{
  "n_layer": 10,
  "d_model": 128,
  "n_head": 6,
  "n_kv_head": 2,
  "head_dim": 32,
  "d_mlp": 512,
  "vocab_size": 1171,
  "activation": "tanh_gelu",
  "norm": "rmsnorm",
  "norm_place": "pre",
  "norm_eps": 1e-06,
  "positions": "rope",
  "rope_base": 1000000.0,
  "rope_fraction": 1.0,
  "qk_norm": false,
  "attn_scale": 0.177,
  "bias": "none",
  "tie_embeddings": true,
  "parallel_block": false,
  "init": "uniform",
  "init_std_qkv": 0.0511,
  "init_std_o": 0.0,
  "init_std_up": 0.0511,
  "init_std_down": 0.0,
  "optimizer": "muon_variant",
  "lr": 0.0071,
  "lr_mult_o": 0.639,
  "beta1": 0.9,
  "lr_head": 0.00918,
  "grad_clip": 0.5,
  "warmup_steps": 200,
  "schedule": "wsd",
  "decay_fraction": 1.0,
  "decay_shape": "linear",
  "final_lr_fraction": 0.05,
  "batch_tokens": [8192, 16384, 24576],
  "seq_len": 1024,
  "doc_mask": true,
  "train_tokens": 148800000,
  "steps": 10064,
  "dataset": "wikipedia_en"
}
Each number is 128 + 24 x the weight over its row's rms, rounded and kept within 0 to 255. Layers, rows and columns count from 0. Numbers have three digits each. The size before them is the row's rms in percent of the matrix's.

# layer 2 MLP up, 512x128, rms 0.151, rows 170-224, columns 0-127
095:135158093105187126146115139135139104113133133123117173109120115133113115156119128193114182122184115102118135114158155118141156099118132108106121167163117149146114138149130097105175135143145162088094128131138101111129150149127120140110158092100125127091122097146121158170125130138106104159150181118142131161113097112100114189154138142161129145091156124139113168122134113164149121148118
098:109104075119119091134177127157114138126104102114134123129113108124123155139109161127174157145129118150115105147094099094138106092112131133110131172124106114127137111131158120149175127091142076168114127110116132100137104137119139115128116136140175146136170119149148101112124103115145112147112098123106124111121155125148147121157159103057077175152146088108132150110063139121091148127106
100:144134118175092113127099112078124149134104103104142155118090139106099173157113126085132164083103137154107130124154127151140150146099125170117092096111143133137129096177138104149120144117132118163095094100117132135098115139109135128099107129083132145136124092088109115139148140144115128127175118094124067117105109118138138088107129135091125166142112147120091147105132099150130138076173
111:130138163143117146134127103166134140127134157074145166109161133079147129102123146122189135121169149130088106150130091081100127076117145143101110140127092123106043139088129090121154139122123114126128102106121100085098110170099131124109087139116096119141130148092137166119114115158083146144136127131148130115144124174118182119118129100117114111114113147121142132110114142135135133119121
100:159145114153117108069125121115161158159104098123120084161134084106126102126116176104153122146132117141086140115139147146152130113120179119111137097093092137168117130129145136171132117103152111090102098136136126101127150098092133139128157105131133164124112092095111082118103171127131146127145132160128090147133085169097168151136150118101152138080141121152155120138119125130134135176099
111:070138131087114114097158115058141091102155110142116138093111134135121116139130132133105145113145132145094119121078109130138175149093146130121095110117103147124132138156131121120136147121117128132097182110093124109138082110076141117115158134140120142097121118100109091083095136149108103132099114139178100126069154171123078120125134157132140131142150112125079091142112142116114121113125
098:143120115116115145134170142098168135084122129160105116145081128141099110132128102150094118094092142089155122096084158155116130116116108126141155137087104149128129125165136135132134135142187121150138118147116109084157112189088144055149123155136103128108154175159142138129155155153140115140125112132113138108111143119108143170134101125115175153136129143125125129105160126091124078113152
100:098146114156116174138116115114153111081131144113135137136121144133147150121109128139164140168150175100127179132082106094114163109152128177102135106145110138131131117159104176112111117135157152109115124152077121144128124147171123159096144116140163141131111101153139182158132122115094159098103103144114110148154114106138132107125136133151176087086170103114142173111129126112097118114158
102:160153164112152115113122167122105107123142137133148146093137119135151106127188118112098143183163102119105149145102095132121205147107081103126140117158164072091119137137121127101143120127089151093141096122149101121122142124124151166111103144109110099106116132148137105141089157138129148153108090138119101158148159154092134136120110119146149127095096152133109093159167127153139118113140
105:137118136107085154144153115156154177128102138130138147123101142120110117184102123128151191111151139142090119119136105119142170146126143127137102195135127134140175117154143115118123105138121163119123186112139103110127169126137120136110124134096123103109113142119059132116116126133168156061123135076160096150140112137126140122099118171141098108126150130144128113103115157157086148113126
109:135129143176146115146127143129116147117129135116129130125115141094132094139138128162178139159183143139130153131108123129106132088152125119087122090134139147158159115138098110079112142082097110172149107166114117121131118140145123104143163164144120139123157123109133135137111120145124165152116161143163094146156140159132084082136157140156113090179132128153109185077131150094117077147150
093:157089126094102155117129131152161159087142152100120108102094081119119130134127124087134181134139144143130108136098109123146168100117131152163100129082132118112132124131132148145134138137111150099116071111108086137089123118109158149139104099128157173074104140132128100161118127142149130138125130149145074156114116133152118113086151163105080112136111192113111131096126132138138111090112
100:143138135124124103145132108134141112147126129163130145111142142112121133168129156153161133155115136093161126143096142153146145117138162142119127128127142104089147186126115104126148168098055141127140129149119159122104134113087115115085111148145143145158149184139177138087100116158131159121130146125136123160128089167178167076140136115094123140073121100119185126132135125148132099145153
098:131120113135080129146111130169146119125109122096126111117136150139113141141128145161145159133158111146129167108133142122132154169079122145129135119130121127099125124195137112115128141115155116096157112163139084141100118136088149094072135056150131154134094136100143097155099153125084134153138097148068093095113111086155117156104137126131120104141154130120163105102151088138121151119104
100:113125121133149159155113132092115118161121103123109134127151106117130098124133085141116124182176111102087097119119170123118123089136146154138105082145131103113127123081100102085110126166111146135115080111162167068121132151130148158104165119117123077088120098144132157122105165144113122159138136120129111109172093121149121119102156111127141129117156178164092128149127127141146119116093
104:134111119176132123085161130118119167126133127131137072120153144128104118118115184091142116142154113175120126108119181129128160155094122087112132103097142128131135170139088144111148125148148137127136124144114131128104087153101129118141078082098110164116142135115154121128155120108112113155160146103102108137152064116126128139122157093105089093116141154087124150132136135163126185112158
098:109129106095101110128113173109127169125172103121127105102114123174101127119165117130082137114120092158135105113122153139160116140139167093100162136127158133086142142109144126160135157107119104130158095101162123119149104102075109132141106095108144120107158110112087086085128137135106095152153124132124107137143136110134112153114189133057138142106167085129153141138130112130133130097130
103:136143070105120127104090134137116143111120162136154162154065130117104134120119125068154184136120077143147111108134107149144155108125111146163085164163119109104127102126124109100164185087098128126138176125105162153126132154164114105106116089148117136098116152100115121100117124126158143163139103130124113108117105143103091107109113094101121124091092115142117135131144144124102131120111
103:102141150145154124127128122137135135133131116069132111117125144127132139161148142107142143069096099107149137085097138158122139140123161074115142159128162122116065093112095120156147143120159137171148133137145089122123151132114120170072108142105144135107148102149134110162162075159139109152134150062151142107146128128119141114172103160129126141114126123158157155124116149090104119092120
096:134125104136141118132112134096143123100127079122125066133104115126110157139113106100145094074083146112089106118100116101149139120156143113161121126114115121130118155115156122049164141112086087136197093132121137114135106138138108103125126124099122118106144160173161121116114101141127094107106115143150160160127125112102111112142118118142132101129151138145135143147121152082149195154120
108:100122141129141134163136137155154140050122112184148124139145156100102089149140148125133118133095134112121134135128098102131158120104131122156154118128150084111095131085113112144105138145144165132076097124123112144124143138144168102156114128097131123144083122154130106146163115152131162141095121083082147146102084106166099136138121118148095103118128118188159145171120100135116148142104
110:148143131107139106123142118159119083173089153130148137103123141089086142153149147085090133090144159128098112152148150102168123128127160126145163132165118137120130127108171133107102144139118131134093144128101138121105066155129155115150121120143143064140134108122115137135146177136152093176132146156163131158116130124122175163124142092148074137140119116100118086135157123112151134120090
092:162165104124128118099137130118125128137156128138116144088126106134115134157188126103101147111157147100135101123150153201154172146118158140071115145165158157127138127138140111141188139125157130119112133168123139145129126140135117136138124145133164120082137150175133130183154126139091132111137151117111152117157167100107101164180144167122169131154134150134125103118157114117171128120112
101:089099126133152115141125106122158119080084127134131128135125163103181128139143157101086148115148099142115113155143119137080167106089100144114112121146132144106101119174167123140116067133107109128103111094096061121128117113134104096140125082122152103142122127138139109124138131120115114102092135159117126156138143153143168128124161133122145130121187131090154101122077100148149095116151
103:136133082150113138103099150127155155141066153139145129117159110092140127129117118147142161089114117112120109131140110145125130115130109106123168113162128120164103106147142153112125097146105137127125142126091082140144167138145136143091152101105134144132134099144093137199131092131140121117110158159146131141141087114125144143068135141192132127085114084107114138126070120119160126127072
110:115143136148108090138134119122182110121175133195098138062106148128114115140139148122097151089135118137113141148109103105135146160136136128130168123121138130143120143119159129128182095124119154100129171133120153130133124129106103127110111111117161138097087105126138149152068079154096133142114141150120115148133138120140147180114129119129157134132152092114096138114165143076120094180085
099:103140122149096103108110174128160103113089171134122105139099089124114119146128124118091154081115143093119146136161110110139096123118131169144156117086114125101151167146139110172174173098128131110086113157101105125124160098125110128131119148165176105101147162080143136114122107141115121109127115158152121137125155116155142077138124106085126099152101127118108113080104130148158156132131
099:147110113113119124165105121131145142125118115102114123157119116093145178130104134125112157095123118103169123135113117115082132144103141083145105145160129134135166142136107090141129126111140111144130146129093079142099133110102115111084164131082135197185097124132145159136137135129105141182126150127096100122131144109102125106113140128119145131075126122035112151134092120108129133103109
102:159154141140140080109105122079139098116125199128161134127103128148109135152113113108135159116121143179121114141129111125111114102094145081118107138093095112144142096119121135152149139120115160139111122174131131125138127134131135137121147107153128092165151119114094119093113158121116105169140106108150142165118159112134121101065163111143082191132116164137125136121111144088122155079163
095:121150113162093127183127169105172158112114149158128124121103140104115121133107151179127127100114137099121145128105111139118132140105126110124101104096099130107139092189165109168129122107119092133150109117127126136128152132150142096137113157132134151147110148117140121146144106128108140135108128095166113110156144127155152127101153108176131122113191116091166128061115097116090115120061
098:143136102102149144099169117142140137145181129116144133087160105168154103159101168128137112104141146094132120135144127113123125164120142118122100151147077078078096167126149144147158123096133161121139145125150133134141120124101184106124129148124131183126073100086134155080115162159139133142143154144172101120143135114127083137122156133126149151111119107130097139128117114110139134165085
102:101126130083133179144112137106133141137098162132173081114132131080092183127103124139137109114119142145160123144148109145085132122129151141105107115121111133130184120111123120097122121114118157107107145152110130069154144107186163166134164098115099114137157102107124104149138121128179132108111107122111118135099137161145101103145123164117116128134123152139095143163120139185137072110135
105:136113179140133111143137121168141142116107129138154090092135131135127181114160104112119113094116077139197119141146129138115090168137130106095142122143111152101165112085131167173127170120086133129130100158126135096098124147149109119123078155159137132116110139143105123115174140154152084115133118122125149170158108112127126150142163103095118149108114106158170134148102152121155096141132
104:112156123131166118139129134131085136122117172090136165106134172082130137142151103145099200155118149109155155119161147080102119120135147105115121149153081138129066139118113140120129106104090129101123133119128127132115114139171130121084121102100133120094144167138141084166156100154154111129111138138146113138162143161130117139142159145150078137109137147143175131130105115150134107098088
103:128155148166172154145130139110165114155161136111117141138170146109176163149120120131116101098104102104094105146096103132123142118092119130138153107129112101091113093144157095115126159113091176109098151149142101142104144174115123110158159137114121161122143122104127122158151111123154106115090136163127102154115131128132113129127133190126175115132127143150112172116062113162104089134114
091:150098139091154132101152134117156141100136121158138120095095139102125137107152122143113140096186115161098121103155111147114110160127168132105120104131157112134175155123106161144169125127112147135109128158093097099108153132114153171123156066149117121097137096170111132095160167154161120105090134147140128102154154115123141172119154109135132113084136155144106151119134085139148093111107
096:131121114154123133116156162096129120124089107107119148116123151140084106136130158172113153116131108149132153101139134122137102054109109137118114103084178140168116087088179120117123120096108117112120153165116137105152149127099121146092164137143168115119099142076120113129153121129142116131115110082130104112149069110091153117122153114115101148140161117120071116136125101111090141121103
099:137097092113116118132179114153147106131159137145107101102154164161156166119146149133109165105123137111152106101119100155035129155146127097124144149092122113132114109111087118072120141116132151107173163154110158120133141116132145131124125136113163143132165129125068154105139146113149129132115126131117122167144158143132125126106162141121092164121126106091101182118127132121093125102098
091:129126117100110124115140135143131139089133134131150181147173133110128072059127140112122175112131129125120178122111095111148122117115157147117112149101061151111155105130130125125120137103137120101140133158067145147119149121151141126109128099176117118118144126074122132172122094143129110171152099150120147112131165134142115122122131121065133111135172113162131109118087161126150164137109
099:089135159126134150141127068130104117176096108099158133124131131182126136101125103145127151135187132075096169104129113111085143110144148151133142146140106125110170125133089142131081099087126149088155119139115106120107140144114130109140117080135156106143105152109101166133139122143100118132112166126109121143137076115120101135113140116148114123113179134099120145124095087077126133105099
104:083116099144144122178093127169125120087136130132154135166100116124133157158174097174134150144142164128146150161134157125130150168158136181088128144139120127105098129130101126125158091146099160165130122121142127154125129143145130155146099182186131126124120145129152137135097133166124115184131165134165107160140109139106167127126134126148072090131139123147098159133139108118115114134116
099:063123101092134128125178116155135114104163098142153143151102107136131112136127129124141138134138138130117089129154144115108147116119109125127104144112129097069133100134132149081126098094109156115100144149109185079151100138166133151160171147153132123123130152113137093096117095156147153113138164084137124098115171137123097089143135157098152086143114138124132065118154145123097118126126
098:121128159092121108095129134086174097096090125151125050163122153151118091132144161129140148148140126104110127126117107121102152131188134138099147123108109168174136110062099134100080150142105159104129111133122113150106167134095132121136119116118116084139146149149074123108144122102144149120106116110085114176142146128123123116150146131104111120132110105116143125115116104156155106103129
095:136119093120134109154123114134094102132138117166131126083125177106058143118148112139137094144131108112104139098121098157127153114152154135123127139114136133109147132074143145081124098138157148113061151186141188132124111111130131132095129116165116089068166155163115160142096095121140121099174119165151144145124124123113121108121139122122150128134110086142138128118131160126130124099104
095:153183169151149091143081134152147147123112144088121127179131083114143140132131126133100151119128139113178148148167144098169145111124130123122125113151113149149132118138160161145103128165126113099104067113129126108143119115118157116158125107124130114147102139093150111124070148141131188120075149118128094093142087108133140117134130120118145139127147103082121082106137115098124110170151
099:106139142123131094185110099158204138129111134122126135117137126143152072149153123136165121134152099123174151143086102127136162150156146098123097154123084142142166140150113108118118118113139107115117146102156175120138118143121110139123133132124159125116162148146159155146108139192122080136122151139128073095117109122154128147167145123120145118124113136161153132178118153111096115146086
103:133132140123115092101121120091180099053101154103145151152148146122123154146134139108111107096065131135140122123139117155136118165103134162147153107108154129124138107137133092150079157120118170115144136099130090118104134126123135073121139127081133106126167146113131092135129112132147116162097175132118131162150105119119083127106134167128119072128126126162148108118108110157174146122108
105:179115151139110128115141131149120091102100172128141156139139116140142133118144128156162120156157131162119152182139160160100143101087138104125119126111123058117133124142103086174169135129140135127113138124126078113113131142145144062116138082129149124131191138132078137140110124140111146168132120109149124087098154123102117093126156122113136144151155155127143145140168151138123103090125
104:117152142110120100122120152131112140108110127090141076115158114155157194114145122099163117088119139139120111147157117104124143106135097135101184131150104117105147148123153109173078152098138106125172138173092104140121191102092121150114122138099149134150101130135166116138129104131128146130125123183114149186122139151120126140161176142138106144126138114111093136111128078134123120105124
102:145144148118116100110121113137096182126114120113150137150108095141133147139164123112150114090130077125127138162137099135155081133182126107125189114058097093133149099108118147136152133140127133142117099087104081153113131149104157135121092108155134124154109115145132106124144116120130133129173145119127124125121055100131178116114121154154126132143133119146106139133154173147084138099154
086:105137147148141150147145177087143149116179147078113124131116142105136116133148075158113108162114108102126113159127128146134157134127091118140105096125138121160084148148134116147101147134137124110158097083177105093160117121138094153176174087103156116136072149127155119108139174128154113161128137128084129121131151123148129124104187111136136121146157121163122150125121161117142125122107
096:124138117134148119138165148117176110088101087075167113147153141142147096144124140110142152155117120115121133146160073125117108112123097145125171112120120163096098116143119108146126120138132117163120097077147174090105070121105111114141130124103170129112093128129141165130076125105094123117126135158139135161170128122146067147150127086113176128149138132122117124134116095130135122083137
098:084109127133118136094092137091121109166112073130137099112126134098148148110123099127121123107164149159108123092147132118141092124075095098151137135130134095136118185122165128125091139100136127105124146086117168147097092103102153098134136123125094140186128132148106104121106118152100107132165099139089130108142099094124137101160173086148146127153109118097157105134101127138148137137166
109:152141128146123078149126131139117092124120132135145148140088170137130154124127109070117125148112153108150162127129148119157141145120189158105142152111142125117136119126172103109093150113117123140139158155103092074153122130133091137127100146104118094091136140093109105159143138160141121105135149144101078124128123190103095135125120096097132148144099131124128165086098161129100174101084
095:119130100164137148138119125119133107159121105104116165155116112142136123132143131100120114108082159109109114138109150131135180113147144075134143126137132058176124143105118115168114127061127129152159102124129098136114094192148144105156140150141167091106104111149111145123157192129114117100135127104126131133121112089108138180085155135110127124099116140118087111131141106116143119128171
# layer 2 MLP down (transposed), 512x128, rms 0.0693, rows 170-223, columns 0-127
090:108127094174106129140091109125137133126123149150116079126134117104137116094148150089150158138088127151114118110135127152128102143177105177138138119062144098113155168123153148135039107135105110147153092129130120147113115108095111113144124118132136122126129150099134135134130138154138154135136154116131102118103132104158119142109128092079140086136109161130179150140078122083117162127102
094:132083137108172142165132074124117088108140151130085089148174130156140150099116092147112141155107135131084120151142188137095144128140104115161122153113093144127144105127144137172155147149098139128138143126143139098087121105145149140145129094134099069150146142139105158156117152146137106087140070100139107134158126133111104110143134098111112118101132094166116115137152105154146146107135
113:128114147159140131138151105142109135114165150127122105113140117123142179117154172162112111118100102103071145144099108111109132112118122149175104150144148137171134148119131141146128124094127148144095123155115176144122156098146115136090133148101155123124097083152162180109064139138148104150134101138119069124125180150127140111099155116106094154137152150167138141121117123135108173098125
117:130129126119124148118142140149128115136149148113158110086150129203144134117158126113141093138128103101133105162058106112103123130125127128122132155102119135130114118091123103145163127130171161121154152108153104127102122155091151119076085138116116128126139128098100123139093159134079168119103150153142138107108162130125162119164071131129125122152163100107091105081075128153135114157137
108:130160158080135116161145143195111112122102065146144133116102110154145101130123159110154172098112161086165143125133090096159123108138161128133156151131119127129095170121141111140097116132156068144142147119116097134103139137088111088112147121124108127135103136109128110149150165152149128095097119100132107149143123136083117135094095121100157113129160144154112142130128124140155144070133
127:103149133130148140111120147121119072118135152091134153100094176139171097111098124127084147134155113125115133125167126155154160146102123170103111110118123102096117122156125101138157107116112126139143120130033086166125118136096136142117153142150111094135141173146115088100114119149117119129107106101091156149100180142108134128114159125125123131144129157130101099120097125137105160115171
092:090126148129145084135099120142093146136141126149167094130135122147139157121114104129096184102135144096121106133151090090124146139175164139088136155142127085087139146105124181127128174140112125093163096110133153124121154119143169151113141087136149142117105109128094129142120122185150104155145135120165098140112132120082126127136111172115109126132163132097122108100122106118172113104086
099:109129165155143104112106136149165116124099114110175111127163104111131103121114125148115133147108118115157131124184140151167122138155115127147137111121136106090101157092146118129110119128100111159119160120143123134145139098148160133162127180130118091116106137161123132123093125094154074141162132070156143089160130124124134081097140105136125125119120126104133148166106140157114048117075
103:167158111108173139167163118128105126133137113115180118126156085140084138143106150094144121116113129144118136168159119126076142139163161107160167136128120089107100107152110124112127116134130162155113114160138137105117147150183143135137138099166125118097164135094124118160109115118140143170082108101167132096095110141131121171163149107098132114122139130161106123099180127162126125106148
100:132109127109139132136111130163195121155127150127078111089168118164125118147131113096109081136121084158123122158153098128144119108124107105164146160139083125139161121137125112050146114120122105130120150169101120161140136098102137065116124119132117113126125114111146102175130142164104090154121120130124080099147125107170124162156101129165128132123100110113090094128105119131123146132130
109:157143133164122109135065137136133129163102094140117064152125100129157161136124144105117140134131110102122145118123127119124093114101112142126139115150136099144102144178135185145118117123127093132105090139125157124151148136081130118123138129099127091155094105133137115138156116137119093122094148151131135141077150144139114092103189146122141137118051092110116134115079091148122157156106
100:166158094122158164122138099103139103146116088118160119115122123118126104137123161135093162165158141103129167124084141153059125102092133145151152138083152148134107138095109136112109109136116117158159159187170115137109146085066101107115132159119142111114140155122122154110111140116072145125116104179124137130123152142155131148119119154120095130121132102117122158162145101138109143134121
095:082148107136109130092089150172142207082125172128098156061145107103131125065130102132162143138144157149100125101170138116155133109139115130090149111132108131141109090155119121120140104105117155086121098126095141124144110112109145130115098175155112112124111141150124089116129116101154125146113166110130109115154115128117119138139122104121133085103144119098144110156136162141115104155111
115:067127143172168103138154167146177090103115141151107080118159148156129141147122091107142165135127110110104092106146151135152145146131129124104136154143132157131105138138131122140096167137148112103158188118122114102122119173171134124151172118115127156167149085126146114173145113111103152155115144160118150114108139144129163157088130133134108097176103142138100125117145144146098126132129
097:163123132129080052191130127139138101079116111151132106137150151138093149118123113098146147131129173176141149106094126098140101171153105129150155138132144182108152162136130140187124135120116138137108137141156107173164145155129115084164095126123105140155145142158141130120160142161137150157128143164123113119103127107117153125162141111120110103145085124134135119122108144142122144139164
108:107116131107132135111080163168140099185137099164126189126104075124128137088134115179129127080114136104153133107153135102151104097159164134145139136111115151119138121111169123131131153135150098125141149123131125160124167143150147138125167163115156134149128157099070114161077113137115125130123154147150131110128101134154139129102102125117162116109082082113087137167133128147121134119110
096:139138132136161148090148112127082128144122120139112112143119139117103107109103119158154121136135107099135137087079147085094089094149075106158111040129170115090100132114123201162113098131106120098136117101153129140123098115143129156144131131124129125123093120113116122151167158129133139090163136115084097144140124118119120130093132132144113108181124121131125097156139129160138145145106
113:166154116164121142122136147122117165124129146146086096117139170122134156120102115135081161196152079125147102142143136112145156108087128145109103130140132117180111147105109157115156115130104138085128116102095150172131142117100033118104108104121112127171104131122140127115129103102134120149144106107132151152103123156128131052118099117112103121140131130154145116114147121116130130127128
094:160142122114130140146085122154144139092114192145124119115101154117110151076124103151129116135112137169130107187114122131155139079118095177154145089118126120108172169136103126091115128102123163108131134096103175121104123133149121118145104080150078135092134137095142124127134169096131152127163091153130128142135135114120097160128150091116114118150176145148133148171102128130109124131126
087:167120180079143116141117170095183113161168114132113110108134106131080128130095136136126130108127113114093153182114150093119138115133153139135128163166106103129165142116141102120151102060138137158099101135108103113115099116139078138093112083102120162144133147124137150133117149104109078105138112107142127107116123102124101090133126105139102098081130142158120147107125125099126134136157
111:168091075170174086145154124164146113136149145158123123097121119142105118128131156149157141181140160099093115152113085117166129142165114141167123116092150119105097115122139108131132147133157125178144141131151105125128122143121108119136134149139119135113081102198098120128116119145143178127108078130115115079152125121135110157183106148098091130106140125141147156124129109121129141132130
104:102141121094115139140105134158087107166131192137105136086149116098121124165132172120122158151126132130124113179086137127132124137151144135121160137129120158160141121135144115141090103144089131139153145108099106112118084151102103144152132133109118077212099126172126102155161120106097111123067111099149133124155120122128152102161111092144097146158129115114134118130124128135135127168128
085:138096089095124163174167103130106160127140165146117134142144116118184122110090108113145162136139127105121111123147131066093101110097131134142153150105133114127177144099151148122084115102089141163159145123172136127117081122075142098167116115135125139181119121102113121144158147121122143112133112157129136117092130103140139118093100113131138118101103157172135136146151134154092144118093
103:090093157118108095155129125107089141150140099175099141082097143126116131146088163136106143124121111123137096101123135135126121147153088143094131109124067111153111142080124129115121095135107123110134103124134085130147133119144118146125073139129136130122126136107134114189116132106088129107105152108095135173115129173130126105119124105139136176128147166113108179182144112125136146102072
105:145113127138091153115120099139121167138076130173122117115128079109089154134136172125108155140125101155120098146132134147113163157102148103141145168126127069149165112137115112095128101113148109158158132112158170113150122136161130170113109124113140097081109142129099096149112123114109140075078147152142118119104162105116108113086087133152155131139134130077131147138147165144108133122111
115:081143096134123167116155129089159088132134101121127125116125101106115162142116125125094187097175098122089092141158114123150143131142098163075137131150146143129141101125169108119167155113121124096154139160134144067152106109154135129117110141117132094074172119106109123120092115142100147174134165067130115124118119119122137168114132139138133143132149125137141149133139102115103112155158
099:139154145152171157121103120099143131109115108157144163143123143105136070126144104108128151172081108100151112128137092142125141151150142153132152159153137129131153198124136130154136158126128128106156129088147159107160123139141141172116144145107106091118106127152078138133143126138136109080171082146118076080144172114116149171094112138128117133123149089117094135126110099110146121130117
093:125141149120124104140123131157149120113110134137076149154136132124148066105129151094164101143135115157183106147133115106144120100101130131130123118138116121153122096129123137116149101149113104090107132097119114164102138178150105157114183143100123101126114102090096155137132114100141185147078129137121168125160155140182119150139125168101108180147115121098108093150104152156161121137134
101:114153152157117086089159091132149150110150156139124113104101093111118132118126109130127106110134159096082131105133117127143115125099147101132147086123117121109155076182137123110143123111141112138153129138075157125142079103150116141090144103158138104124113092120130173136177148083096169147112115169158096139136135099119117131116124111146102119177131129093161119119108118159149075127102
095:137136127139117132137124087098120076154165159145125130140145101108114113094125142168135082146134117151158122131143167110109126117122068099167114148129141134128141098109089105121128142154082164098133132146161132111142147168112118131141110113095118171125167142143146136124159124078137169124146123152098125111156121131113139108162071117148163154163178161155103092150146159129151119147096
102:121128128148094139164086122121109109117088132123093142078107082136094137119103123155145134137135126144130135135114127091135165076115107146110092138111168094153138107128121085176102131130117107163129106117076123142088174160166140119125140145148112112129085113112147146151099083116158129093085119159087127106104110158159097111113078151109098137099138103125118135122108107144143149127133
100:131105125134114083115107144121147101113126136157071155168125067130139081074139082123144141096127116105127128114137103127123113160154110087127114135118122128123135129150114147120129093159125148094129068120130138159157142150115138093128112131186121155118113128174126202137157147137083094136147142107150137136134141126099140131109156100138136149119100137117164078118104128087142122120155
103:157131153117136101126121119196154133135099131104127150103143124150135113158147127132104115109093132128142175130115105097186138113126105122117151087109087136124140058123148148148140177139127094134108127105138145105077149123118103107152040122111146164104117133096116130161170121123133118120142118109144101161083101152119148136145141125087140103121095134132138078135121155128131109123125
098:118162094136136109161123096110127137119091171147139157058126118152099136129144120151120135165169112139152136136099082160125136105151150158139102128111130107141141159154133151150085095150118100166128114128111132099133118123114135149136117130150144065149141073136144165105103142133136119161133114112103143157145138147162153126164077101152108138097108118112151166111126147142178140165161
094:134170104140151096161129131103097157120180142168135127124143137131116156172104102155165071142095085148082126175153126138160111121141129129150144144125105115152110131149162140099136131133096141136134109091189139142110119121137114141119144140105079146120114133136118108145155149118157096098102093131125104102152126151141106117143126118101092116030116147098123118130129113133121122136137
088:158123103170121110144123121161096088140097106123105160118102080145123118164117114136161093139100152132135104156140165074160124101155124136171092149108131093169100139106114132101093155130115157123090120134167165138135082128089111128118098116119133146114113102091157148138151083094114157127107118138110148111141091115135125088147097142106107112108126141130085111162085123114125128146108
100:133118111130090138127097151141091137113138094147126127118133127092134126130118150110117126106105160134111142091110130100161115106102127143083154169152153094139149133101117156102111127149155155102124106147084143135099179112132140156133138174134137100153161205182130123151112115187141125144123110110191140123126112104084108145146125100143151094146123127100112143155152125098114113118080
099:100113147126148143170108126108107138136114109131134152158081112129137097132132172108147113144118114107169149128150109134156103110136121150165093134131111093174079148163117127151112109131141095149117065127127144133139176103155121155122097117130112139164090181123124112132083114168127104144134122108127153140156137109168145164156088119091141109080105151121118154115146127135156127089178
096:127119105157081132116121146091102101147116118122104139111118156085129158105083145136106119150104127150103185130091142121166143120125119110131110107125149153158159157121121097170142136096109142150143146102197114161138114132088150124157152165124126119104145115148102148139126109153157127105140133160131147113121131162131181122121106146113186120098113129125085185117137138140127068106145
115:131158155133114094120110143071094166139121170164126143125141151141103122141147143118123131122195113097122124124092118118083137073172151108164095132146154154126141156134141167149119110103094113104120133085133171113131129144102120129096142114164182129146110151115122121106138158133134160148106114113133130153128131135111120108114161116138105092063104112117173171152138147114115169141123
095:097152161094093085120154130089114139146120094110143096119168121130135118086059124078109132137133145158140131105097165132118128119126114132179100115129132114144142125104159164149128112124127117123128108157113108139144097115106125135117126148129132094142161142119156078113107118096099114165134110082133181088141129163124152122120118117103152154148067136153097130097091156152137160159123
099:149128164135125105112093097126139113130112151141142155114163124129130098150118106167112129132133131126167105101120120153140146137099126093140141133099060181114108151172136075149101142147144080140127098135141117132160151099122126119100083107116135105096149126105086105119147112141152097156106096164105133149146115194121138137099166103120107111129127140147157178143122164163123155115093
087:120122093129116133152144100128078130130153120088157174087124133124169122132169102128139085122097115172116098114139162132152116123105092168150153174165135095101141110130142129178174128113118094130129088124140141116129129139127156151153132129150135106086162105082169131107094105147126106148144161126137156104126144114100133125164090150135152167090131139147139118145130151129076155151116
092:103150141105136168122145105129112104136117121144126121150110110158129109156128072130156125142144130125141083114156144143100147107088133078109114117201143151162134130140127140186120126126135152134161153184166097112111123166126133148168146160101127146125119135130132142090116133152143123118127105146113096073134146082092099142121156140141159099137162125149115155126078121106160156093152
105:143103101105080125118134111131139108123150114131161136099171126135101126115158162131152144118129175079124107106154147129132151111182151152134115120139158109165143136104093091129070138139098158131101172150162115147151119122123136107111167126108156134127083104098119131107088114137142105134114057105151125111100186081108143133132100158141088110116119136137128163101134114122114105126129
097:117138099113100162111135154160106134154121129115144184096162110129115163123152125127124099119116157138111112090129104079152130143126122176176168148159110152126128102116146125163111142177121128121105157138128143172124142074122112127138146108101120158142092129117135124070144143137102167117117079153098148139171104148115089149098127148126082102146097138108108086108129123142116165146138
096:117128124084111093142126097128169101107135170102114108146153141142151139190108126139134080168093144153129127118159111135130099139137148121126154128131149144129113123152116110169099100084125155125127110144181103164122137156124110134137151076124105091117141084126119104163123142115129109183105132165177144122157115137155132161134139156134081095087142129128098122130133113135174131113081
104:131120167126092134113136143142138129157116206109097156140160137124128124136092088113162124109133155107110175167140148124136135145164119133138099147135133102138154123141107105124152105093148109118102164163155154123143139108146118163133124085113137132081175087104047129144084145111141138144135112137166116114134166136134123153148137146105148097112141169146144125109128111138174117110162
100:083151141104121135140161087138136166161166101123120134086103130129135128128118099100164113165072153161092139120134143171147138148131177107095081170140108060099172111123132136123144131149137167155117109113159163135124123126138128108108074116110127096159138102087126140147147136154127140123152109110110092095126163124122125121151107111120138142154165171120125097132135137115133100122113
105:139125095093103108142100120139124156190144156134110149164139114145167152103128144143141204168131096130087126133138111131121136119140121106185139136108156129152156137139170136090149102161133114148118107123109125122139167142111120139129143111098183130129152067112165134107103137130096124126115154177129120115115106102118127146191098134121113164119162108130129101104158102109153105119133
091:115152095080129102115177136129112108161146141131093163170120172175121136140086132154163103113094165142132143134123125152144114112097160105141153150176128154125138121122168116121123163131122134158096119133092106146086150068167107115130103143096156121153174100126165159145134136112107164094117144148133145112140112140105121117137091165148117106155087095115118131106119142109107127111140
099:145161129091153091117193153139145164128175109107123158151145156124124118133087098114151144122111160163109079126145145125150118127125144074127082152141129122131134121127132119154140136117127123096079083119133145144097097146095126136120094137168142178126111124124144137132146135126164140080123128125129172113112140167101108150135130133130075139128134080133112120135158159187167151116146
096:136121093127077132161126138146110164127148127118129154179135123168098122124091142160134127122106106116174104154138140114120116113176140090115124157128115140157139132110122143159098104108083128141139080120128125112114194064115108079135161129129161120156115113104147128121123163130129135141099107095106142143122117149136090123088081107108142154113134109164133132119057156115102125134116
120:167122152100127177115123110113102093115139156152108125119164173118100113140165181138133141115119085105131124109112152134106139154127141150088148136120082112152108153105135147120066127119130170119131158104101104084125166128135105091159114145122150144097143147097071125111101126139155095128136139139139115165133122128117119093113093154121117117179106138137115126176181143127109111090134